config.toml
vocab_size = 2048
norm_eps = 1e-05
lr_head = 0.00642
decay_shape = "linear"
seq_len = 128
Each number is 128 + 24 x the weight over its row's rms, rounded and kept within 0 to 255. Layers, rows and columns count from 0. Numbers have three digits each. The size before them is the row's rms in percent of the matrix's.

# layer 3 attention key, 96x96, rms 0.217, rows 0-95, columns 0-31
095:155107138114100143149180116138129140138157158193137138125132120136091129121121069130102107135122
089:147120120130081119182113116144115126088089147123128139117124129105092131140116156150112161158112
101:129095162141136149142103115184144118109114148127078150133147127092118140137134093137167148103089
088:094137109128119122104165198103139137094126088130118148094143123097124100101111141138105147130155
093:125145146089149088062144128117101107096111133159134107131123139131113068167119122134130121091142
101:119150127124131076155117148087102145169152125125148166140127137128127116156161099099115156150172
089:128158117121167076104133081098124109155141109168146106176152118147133134110155146145152093157169
093:148125125112114098117132119100098106131096131118174163116184094099148167124086096123087152135096
099:109108097154144150136124120172155171086090123107081137126125108131092108087141181124124137096159
096:117143156123125160115046108123117109095116098102120140157094108128087127083111117140101142152161
106:095099117137110193137142168156102134144122147133101151118115136117156142151120097140111097083153
085:128114146074103120132099135107118149146177101118128166121103078073070130117159149124160099125109
090:119155138129126138110173148101155148105088129142091140181120166153126103128145156087087138090107
093:087104147117132131107101164130174151129128084124175138139175178108128134122100138102145113113138
096:104092108129185125150137152145142132148176140105121141097160140133137146134099135155076102135162
097:095142097115099141111146155140149138120108123115139124094134090186118154131174091142114098129102
113:149149058144173070089138097115125134164107118107158116139137145120153123132159121163132134108145
101:130145134120120118160080107114144107123151116146141131143124109132148107183164157097103165126107
094:112160119101166146122122126174135114125132128126120098123110141132101146127113136143144120116126
105:127149117132108114119127107194103104161125155137119137148120140093098106110125132138087119110133
100:121149119095127096134161148084139092171112131126101139103101149126083152139108139146090149130150
084:170106133126083113133107072087107123091108155101111120141108155118146169168144117123124111145127
120:119169099102165095097159138147093139134144153111180091173117116164113119151144145111139095124127
114:108137084114142153136169119123099131119127104100134124137138149112135142118135154133104143123135
102:132142089141142109139096128137143122117107151111129122153064110124139069141100093095133079101132
097:116100183113149148164161145142103146111120104148122127131166128118120150146114120079149125109142
090:073145090164128119119138108099168133104172134100139122100112083178147097128116116135148110104096
108:178137091126177140165105117124131122138133138093126161145107188120121155166171097121066079131120
104:077116088121134090162143108112116105124127179141145172159136122137137121091090125117114115185109
090:156110122162151115106173136115134088164087102183104103125141148116114110120129075097110111161120
102:137142114116199143114146095166120105132150094139136137133111149114172127108133163121120130139170
111:095119094159130113111140102174140188151108148109119099092123155123105127159142142122148142085122
083:127131143131158148180139084131106130143142145126129120111118160132159145145136125133074152139162
084:169148104108117084101135144097088111094128137118158142132126112153130134129113142107159158124129
067:078105134141086119137133107125138088143109115162144089131123125136170128157112118155142125082117
078:076108112123147157123122132131140153112168126145126163090087148121166156135117126158135172133166
090:100129138125121124137190137086156117190128123105094112106121115090093104107117100128081131154159
078:151069153103126094152149105133158135127114155124163104130133167145130149124141143113146129107141
101:149123110132065130092151129134128146140115111151126067156156118120092099122146106103113147116139
101:099165103129116119106128148173099096126137072130131098152129118107106102136123161128092163143133
117:131147107126142119077118126178124152133149120091109080120108107115138085113145127113160087094150
106:160113168122154141139095108092113094135110125132105153156150135152149140164124106103128081143092
104:134123115123122115099119148125134145099127139173132149145110116144127135193162127157127092174130
103:156099072118113134160141148139108149125112156134136143114117130087103099156118096117100152121153
101:195147131117147139136126138138123134145119069124128148105145117161102141138127106130098116158149
103:128148173148138115091134126140103123141113141127111127108091125116071153111142168107129088097155
095:123127105129160100134092151138120144119131110103146175144119120141136129118097158132134119130110
110:101082166133111136117122144156097104148154139123130121088136118099098160147097121114141151057141
073:085150102121133076107133094149127174123157112156112110151139102159109170089120117139142123154140
071:126127104154166136105114121159130106107148145092116111112116125141104164157118116113125096085131
088:161134172118094120134113121090127057121126107131117149124128161165125149113144137086145171101138
080:152160095078100093114131147102151104116114125152138151147155104124122146144090107110115158165121
086:170120192143148156143113124145154129139139122123106138143119157109085119144143137152099128128163
110:066120161123127166129114091174134109164151093119120134113146149112145135123117144163118151144125
095:073111162125154079166117141126147098125136154144133108137139169170156144112122139147117116126148
100:123109113097114162114117169144137132141168107103125151137129179132171124141121090124140153135167
104:120165139137164107125132124124099070140120113147123105129130122128101075127133157110075119133117
087:086139137094156127114133174091134129117156129140199095105100150123136147157149129136122139112127
108:147114103060125123059112141105151095138119130125092107122136099117161134150103123120104117189141
102:126089151130148166163085111098111139121187143108143112105141133106128123124090169116145136112180
098:141103128101128140117130147130128134138146118166100118105072144130116118150124111120146119081151
108:111125166159163120080138138150166073139125104127153104153175093170109102150107119130129104139107
103:142143098090115109124111137093079131142143108139132142102181172121136125174136129135089151143133
098:103130104159111098125194133129139144123105107140118175157074156136112118148124106157093145150137
096:096111154134151122209122161118111147136109160136094092162117117095108136134092125111118105150130
102:152118155132116148100140153123139157108116151134145071122140088116198130123115124126124098106095
104:101148108159118138106092108101126147143180128128117119139160167194141103084146129131115140152142
106:097129122115118136141115103160134113108113110110175128109086168127134169112154099135157105114112
094:148101139145144095127104121152123107090156140176122088121098138183093114159118079117126105143112
120:139110164132129127144115180106135112089122138162076124125117145047146141127126152161108140094162
120:134153104127126134129079144123061086143172142098125141172085141164077089148119137109124140151163
105:156129115128128118150109109182125172114103166104117156119076113094147095119138123117141114151167
098:165119148101100115088099132116059161119119171132110129180129129125150147164117127135091113131126
104:094137154151149123141128098131121140119114103119121143105126104106098163145135179110092080108093
107:130127096128136115148184097128104147115166080114134158115129170138140100121114123159115147147119
106:140133109106095112132114108119140161132140111136131133134138128082117131139125115140125121124109
107:154107122133119092149115137156133184100106102072122142110154110136100135087145170101132108131168
099:132121130109184124122105191126120148121123128098104096102113116137133139150131115114179130158117
102:164143168124173111138107086094157113126115140135120105118095127122167146146127139179156114130113
103:117151152139154137125131116085128151180094148111168125174127134121115139120178159123160142115137
092:127120169075112137124114107145132102139136098084089135152139144184130094122110143134137163113109
099:176144122166132161133157126133190165131129155146123116130133111127201160092137090190143168147089
106:114088114113143102134151133146138134110071125167135100108114124103147132151121119119110103132146
093:149099117128107142154094164091128140119105135104137111121132124109145149140148155150129106138086
119:120129107095101118121112160111082171126135105115135127166129110131116087125103146073146106156104
110:075165160111125146171105119157112096090169158161106097150154152123119143121123139109135120111123
120:104105147146120132196137100133163127141135151136118109135131128101148185129107104135149087156120
112:125145177098154077125152103128125103105129170139151118157143112131118104107105167101153154078126
100:124098142134153147163130159153165113146127110123083143101158175126111152118120112100125143101107
110:169118146162153161142175102123117151120147139153132109123152086098116167126132095112107116124148
103:103102148134151130151118135171141149127147176108152156168165093107147100138119141162136096166105
100:121103131154141098122145144072123147086092090162154083144135158097160074117111116129136136148137
105:156144129118177150088137108138127147096127151135102170111136114144133166177139085116137090166109
118:123128178139146128132106159124137149133129095124105161132050109145135105142130131125108122134152
101:170141114136127100076121132123113175151134136142111131164113152103101156103124142106149120140080
104:169125125105120126130100111138092124087115157108133106138090150124137135086138156050117129116129